config = dict(
    n_layer=13,
    d_model=448,
    n_head=7,
    n_kv_head=1,
    head_dim=64,
    d_mlp=1216,
    vocab_size=8192,
    activation='bilinear',
    norm='rmsnorm',
    norm_place='pre',
    norm_eps=1e-05,
    positions='rope',
    rope_base=1020.0,
    rope_fraction=0.5,
    qk_norm=True,
    attn_scale=0.214,
    bias='none',
    tie_embeddings=False,
    parallel_block=False,
    extras=['local attention windows', 'gated attention', 'value embeddings', 'hashed n-gram embeddings', 'a smear gate', 'an embedding shortcut', 'skips across layers', 'capped logits'],
    init='uniform',
    init_std_qkv=0.0239,
    init_std_o=0.0239,
    init_std_up=0.0239,
    init_std_down=0.0,
    optimizer='muon',
    lr=0.0145,
    lr_mult_o=0.916,
    lr_mult_down=2.0,
    beta1=0.95,
    lr_head=0.0077,
    warmup_steps=0,
    schedule='wsd',
    decay_fraction=1.0,
    decay_shape='linear',
    final_lr_fraction=0.0,
    batch_tokens=[32768, 65536, 98304],
    seq_len=4096,
    doc_mask=True,
    train_tokens=732400000,
    steps=12507,
    dataset='wikipedia_en',
)
Each number is 128 + 32 x the weight over its row's rms, rounded and kept within 0 to 255. Layers, rows and columns count from 0. The size above them is the row's rms in percent of the matrix's.

# layer 9 MLP down (transposed), 1216x448, rms 0.294, rows 540-556, columns 64-127
size [100 100  98 104  98  99 102 100  97 102  99  98  99 100  98  99  96]
[[ 89 127 171 158  84 179 133 116 136 128 100 128  83 113 103 122 147 105  96 170  98 139 135 113 119 149  89  83 122 153  96 221 141  97 141 150 121  92 129  99  75 127 154 122 174 154 149  94  75 129  50 118  99 106 122 176 174 132  89  73 140  78 121 133]
 [124 111 147 128 172 149  96 116 112 205 132 162 125 119 145 122 119 146  59 134 141 156 143 106 137  90 225 114 143 133 152  92 105  95 148 211 149 126 115  67  89 109 107 152 125 159 120 164 145 151  47 143 131 117 123 141  87 185 128 158 120 132 213 151]
 [100  68 120  88  99 159  77 142 130  74 107 141 114 142 104 128 183 120  77 168 152 102 135 134  92 140  86 103 159 152 139 106 143 120 131 132 122 155 168 127  99  72 177 105 112 155 146  95 105 167 148  85  82 171 105 152 155 156  58 163 138 157  95 184]
 [130 155 163 141 187  87 130 106  86 121 113 200 137 132 117 134 114 133 102  84  98 151 137 119 114 201 144 166 143 149 116 147 101 122 129  90 125 193 125 108  64 137 146 102 118 103 139 179  87 105 138 174 138  81 116 137 149  65 140 169 162 116 114 183]
 [156  91 187 100 117 146 124  72 129 127 178  90 144  89 139 158 214  94 165 144 170 147 111 139 113 130 118 177 101 100 132 105  54 129 125  77 104 125 160 114 150 145  63 185 143 145  70 141 169 138 196 156 113  94 106  94  95 118 108 138  94 160 158 161]
 [181 141 133 140 139 116 129 106 109 104 128 148 156  93 106 195  94 125 144  94 156 162 123 173 133 138 112 119 127 169  82 137 172 116 172 156 129 103 140  81 176 172 123 129 159  75  92  87 173 151 255 131 164 103 178  98 194  69 191 133 124 106 120  99]
 [157  71 137 129 137 123 140 126 161 177 130 142 127 130 155 132  94 136  84 131 102 135 145  99 124 122 146  93 114 114 103 117 137 144 169 108 116 153 134 155 138 132 138 176 114 227  97 175 156 136   0 136 129 162 206  78 142 122  99  94 192 137 141 125]
 [110 118 131 147 116 169 115  26 137 222 157 147 161 111 175 130 131 112  54 131  83 114 149 138 102 130 125 168  91 113 140 156  99  70 152 120 163 107 133 134 171 136 153 132 132 182 140 104 216  94  57 106  90 186 117 122 188 168 116 124 134  97 148 117]
 [112 110  94 131 125 126 132 145  89 133 157 129 145  87 147 111 194 132 105 147 146 117 132 117 128 203  94 171 106 113 150  95 182 113 131 171 148 206 154 108 110 127 156 106 155 121  96  60 100 105  68 103 119 122 129 145 163 107 129 142 142 128 152 114]
 [ 51  95  70 147 123 170 140  99 168 128  98 178 145 127 144 133 108 119 127 175  79  96  92 109  94  95  82  78 131 125  95 106 112 121 142  84  98 130 157 122 111 139  85 154 113 166 145 157 205 154 139 138 154  96 157 157  61 130 164 115 195  77 113 131]
 [160  83 135 156 112 204 111 121  96 128 177  78 124 107 116 130 120 104 154 137 113 107 122 122  97 125  41 128 177 118 184 186 163 151 143  95 176 138  76 152  75 121 114 159 109 138 130  90 105 156 112 104 128 101 106 158  71 155 109 138  72  86 135 151]
 [ 76  97 108 191 145  95 110 118 135 162 139  71 181 146 186 149 104 102 170  87  76 154 142 112  90 189 111 100  63 121 120 135  67 125 119 133 109  95 156 160 124 110 138 143 159  99 126 124 150 115  69 149 125  88 117 128 122 150  79 176 129 149 100 118]
 [123 135 137  79 145 193 149 135 128 141 178 104 168 160 168  78 128 137 119 173 192 140  97 134 102 147  87 163 148 161 184 123 166  90 116  91 144 176 201  90 121 146  83 119 138 132 209  95  85 105 100  98  99 138  65 171 141  88 121 131 112 123 118 155]
 [122  95 126 171 113 203 110  89 130 104 141 159 153  47 130 146 136 147 178 142 133 139  74 158 108 109 128 182 103 158 158 148  90 134 183  42 137 123 108 180 143 163  86 133 118 154 133 162 141 118 255 145 103 121 159 164 172 119 125 117 168 163 106 159]
 [122 159 187  82  95 159 104 161 158 127 102 142 142 138 107 168 150 108 112 138 103 161 114  45  91 129 155 162 127 184 139 116 105 138 155 123 180 122 139 148 117 122 105  70 176  93 181 148 184 146 250 134 154 118 117 143 140 151  41 119 153 119  93 118]
 [112 141 136  92 137  81 114 197 120 209 128 118 141 177 130 118  66 148 108 142 113  57 156 125 154 107 149 105 127 107 160 112 186  84 124 154 164  88 109 233 106 150  67 152  89 124 168 117 135  92  80 171 121 101 170 114  86 139 144 194 141 106  49 169]
 [104 150 112  96 102 117 192 133 123 125  92  43  95 114 188 105  75 153 134 163 110  81 135 132 113 125 175 189 117 110  95  94 139  53  98 149  78 133 120 115 168 131 148  71  78 166 175 129 109  90   0 145 107 120 137 185 158 109 181 155  48 118 151 176]]
# layer 9 MLP gate, 1216x448, rms 0.257, rows 541-556, columns 64-127
size [ 99 100 102 104  99 102  99  99 102 103  93  99 100  99  98  99]
[[ 76 156  72 142 108 100 133 133 161  99 145 115 105 178  85 212 123 156 137 121 132 159 127 101  86  95 116 210 227 133 116  83 220 113  88 143 160 117 115 147 171  73 140 106 131 108  89 155 109 177 154  83 153 106 122 155 115  90 169  79 118 142 109 145]
 [101 171  92 163  73  88 100 144 102  92 117  89 116 124 105 160 117  95 131 143 146 127 103 144  61  78 110 118 115 139 113 110 157 141 135 162 104 126 151  83 120  79 145  97 133 167 142 184 101 191 141 125 114 170 122 161 154 151  85 111 101 230  85 160]
 [161 154  83 173  78 131 128 113 155 131 157  99 112 119 106 124 172 101 152 123 109 106 164 105 177 198  97 128 111 163  91  70  88 159 120 140  71  96 126 115 154 135 186 156 145 106 172 173 140  99 199  94 161 140 146 104 105 145 147 133 112 137 101  92]
 [119 165 133 137 138 112 124 135  44  90 102 123 151  76  91 139 141  96 112 120 136 126 180 118 136 112 129 162 134 118 147  84 139 137 128 160 144 144 132 127 144 139 118 138 137 192 177 195 118 158  90 154 145 149 110 158  83  96 107 163 129 128 181 172]
 [120 161 138 190 100 136  89 120 103 109 141 121 145 151 147 113 124 159 158 151 145 179 126 124 125 126 154 104 154 114 139 108 129  96 171  99 143 135 101 194  75 173 194 133 149 153 108 137 109 156 129 111 101 131 119 105 142 129 135 137 126 122 140 167]
 [102 137 113 166  98 142  97  88 123 119 170 125 117 153 108 173  60 169 158 116  27  84 227  85 113 146 173 156 154 134 197  74 118 193 139 149 179 110 110 139 157 151 163  69 162 145 109 123 118 153 149 139 165 111 132 129 135 131 115 100 164 171 115 122]
 [124 131 135  62 162 155  78 122  78 151  96 122 163 132 154 175 137 172 140 102 138 161  77 132 122 144 111 129 152  96 120  79 124  38 113 110 112 134 117  67  97 102 104 199 125 136 141  85 176 126 132 109 181 138 110  66 140 161 138 123 139 117 177 119]
 [156 110 111 146  85 136  87 109 138 133 122  61 110 165 125 135 101 124 200 127 148 133 144 175 113  38 123  85 108 143 100  99 115 155 108 121  68  91 171  62 106 141 109  60 101  78 176 138 125 108 123  58 120 212 171 142 132 108 143 137 144 156  84 103]
 [134 124 126 131  98 103 125 183 146 221 114  96 152 155  96 130 168 174 121 149 113  40 100 113 142  80 176  93 119 119 136 112 103  99 129  95 110  99 101 124 103  82  75 109 133 148 159  99  49 192 112 108 182 113 132 121 141 142  86 146 108  75 126 194]
 [134 128 150 173 148 167 148 124 174 143 139 152 145 112 122 181 108 154  95  99 124 114 160 149 118 155 161  74 124 145 133 120 119 105  84 150 107  82 131 134 158 116  91 191  95 115 137 170 139  93  82 123 106 141 157 179 144  94 109 133  87 133 153  81]
 [113  92 142 163 114 118 102 130 233 156 169 116 104 100 140 107  87  92 196 120 115 140 207  89 132  88 109 129 129 170 214 151 100 141 144 150 128 161 145 205 167 142 114 167 136 130 147 122  81 127 109  95 139 167 109 142 124  83 103 129 135  94 147 105]
 [157 124 133  94 127 119 120 123 168 112   3 129 108 131 111 150 198 150  75 162 126  92 100 149 138 117 181 104 155  98 105 106 173 141 120 133  80 126  87 141  99 159 126  77 166 125 142 143  75 104 141 210 110 135 152 116 148  84 159 147 195 102  80 125]
 [101 129 123 194 188 143 107 124  86 192 173 106 172  75 153 126 138 149 116  96 106  72 165 176 159 152 117 140 171 195 160 128 105  99 183  77 131 149 153 161 169 139  84 151  98 117 125 194 160 123 109 108 126 115 108  89 103 147 136 134 131 103 161 207]
 [129  70 143  88  90 153 164  78 103 155 142 107 126 145 140 191 121 139 155  87 123 178 150 113 139 148  89 117 103 122 113 134  90  87  89 144 102 110 156 154 101 110 169 122 127 147  96 122  75 183 140 138 153 192 122  63 173 112 128 143 108 144 188 149]
 [123 152 107  80 177 174 117 120 146 136 142 112 125 107  86 120 130 142  76 148 120 102 111 130 164 163  95 142  99 106 150 150 115  80  83 132  99 150 138 149 105 125 136  79 166 120  90 118 177  79 176 119 103  89 121 122 108 131 147  74 174 100 174 139]
 [113 136  92 113 199 128 175 144 170 156 129 128 175  71 161 159 169 132 180 120 105 103 156  69 138 121 136 180 124 112 126 193  82 148 102 167 112 156  86 133  91  87  98 164 110 118 122 173 139 133 166 110 100 128 196  98 103 148 107 132  94 141 115 163]]
# layer 9 MLP up, 1216x448, rms 0.257, rows 541-556, columns 64-127
size [102 100 102 104  87  99  94  96 100 104 100  95  96  99 100  96]
[[122 126 134  78 140 131 112  63  85 137 120 167 133 162 144 124 145 143 124 117 131 172  92 191  98 158 137 144 131 182  87  89 184 123 162 134  43  67 101 107 109 128 140 133 106 146 133 111 209 153 104 124 149 160  68 126 105 155 126 142 139 133 168 139]
 [117 112 114  52  91 131 105 161 141  93 153 122  81 103 167  84 176 160 138 223 100 100 108 144 163 109 133 138  99  73 150  81 123 106 127 101 126 126  97 141 124 169 133  81 146 116 151 100 110  54 136 126 136  84 108  85 125  97 108 161 105 128 144 174]
 [ 63 160 169 106 106  77 159 160 166 158 156 169 147 145 130 165  79 131 193 151 166 130  96 168 168 119  82 100 119 160 145 177 111 136  73 201 177  96 143 133 124 176 122 168 190 116 143  91 154 122 138  94 108 115  72 139  97 128  75 141 119 171 104 125]
 [145  63 131 105  99 146 173  96 134 137 139 176  73  69  97 136  95 165 121 157 157 158 131 142 111 101 124  99 152 150 113 159  91 148 215 153  95 136 131  36 152  99 153  99 135 129 153 140  86 175 117 104 142 142 142 112 126 119 125  63 106 152 140 145]
 [ 89 130 110 118 160 140  88 120 121 183 105 111  88 121 111  58  94 124 140 128 165  81  78 135 132  36 129 131  60 208 147 156 130 160  90  83 158 125  72  45 169 119 105  94 120  73  69 102 148  72 122 112  87 144 142 129 139 124 153 103  69 146 128 135]
 [141 109 155 215 189 128 125  67 145 178 177  63 115 125  66 111 165 137  97 102  77 133 153 157 115 148 138 122  69 101 132 113  83 186 159 116 118 121 116 172 164 138  93 180 180 177 110 118 132 120 137 173 151 137 115  89 156 175 182  74 203 138 120 155]
 [119  97 176 142 138 109 106 166 149  86 112 159 178 185  83 143  73 136 110 120  92 142 123  96 192 227 165 124 187 141 124 171 112 157 144 129  83 167 114 146 146 101 123  91  98 107 100 106 151  87 128 122  93 128 157  72  93 156  93 115 119 107 124 117]
 [147 175 146  96 150 122 159 134 122 134  74 159 110 199 143 151 120 155 166 139 136 164 126 189 154 126 138 119 130  36  80 151  74 188  98  95 103 129 104  71  88 117  80  76  82 130 134 145 142 103 110  37 108 121 131 167 109 168  58 120 156 168 135 166]
 [102 139 139 128 147 127 140 141 124  89 115 151 139  99 227 159 102 110 117 168 160 157 127 149 116 103  69 108 170  94  68  92  65 128 131 115 134 125  94 180 160 126 186 179 188 122 124 134 129 138 113 108  66 164 124  97 115 149 162 116 113 132 116 119]
 [153 108 126 124 120  75 149 125 138 111 169 188 102 136 176  70 140 136 115 154 193 123 138  65 106 109 169 109 127 102 122 154 166 122  83 150 106 155  49  83 163 173 161 144  80 132 134 101 117 114  60 120 145 154 190  98 129 136 117 120  82  88 186 128]
 [145 150 126 204 138 144 151 105 161 107 235 126  78 131  90 182  89 137 109 141  99 168 144 123  85  80 138 124  67  86 167 128 137 106  67 132 103 194  71 173 173 128  66 195 146  84 113 151 134 114 122 104 128  75 145 117 126 121  41 159 147 147 135 113]
 [ 96 110 110 123 182 201 140 132 162 140  75 149  83 143 127  82 136 134 115 161 149 161  81 152 158  92 148 107 168 164 146 104 179 111  95 150 127 156 160 120 118 150 149 118  88 158  82  85  77 183 140 133 127 171 126 191 179 157  87 106 130 139  66 133]
 [134 100 117  77 150 135 111 166 156 123 111 117 103 133 151 116 153  68 139 148  97 185 111 141 122 110 113 119 112  48 148 101  88 120  98  83 159 133 122 169 100 160  89  96 163 114 164  72  77 197  87 138 144 112 141 104 178 150 101 160 102 154  93 122]
 [164 132 155  99 160 139 114  99 134 133  87  90 160 148  75 142 149 131  91 112 109  79 102 190 201 160 167  87 127 152 134 146 127 138 179 156 204 133 121  78 152  84  83 155 158  99  99 134 135 117 148  72 112 184 108  99 102 142 156 111 118 158  73 142]
 [154  79 167 149 155  67  94 129 143  99  95 140 132 161 138  93 128  80 128 145  91 133 192  99 157 170 119 169 131 133 130 145 165 125 151 198 167  87 180 121 179 132  95 140 111  48 107 143  95 140 133 144 114 198 159 158 100  51 163 163 172 135 124 201]
 [144 132 144 144 130 133 131 119 151  78  90 137  90 140 155  98 124 135 116 124 173  96 145 131 151  48 133 137 171  98 150 128 133 123 121 191 134  86 120 107  82 114 131 111 120 166 104 156 142  91 124 132 140  88  87 171 119 147 112 128 116 116 102  99]]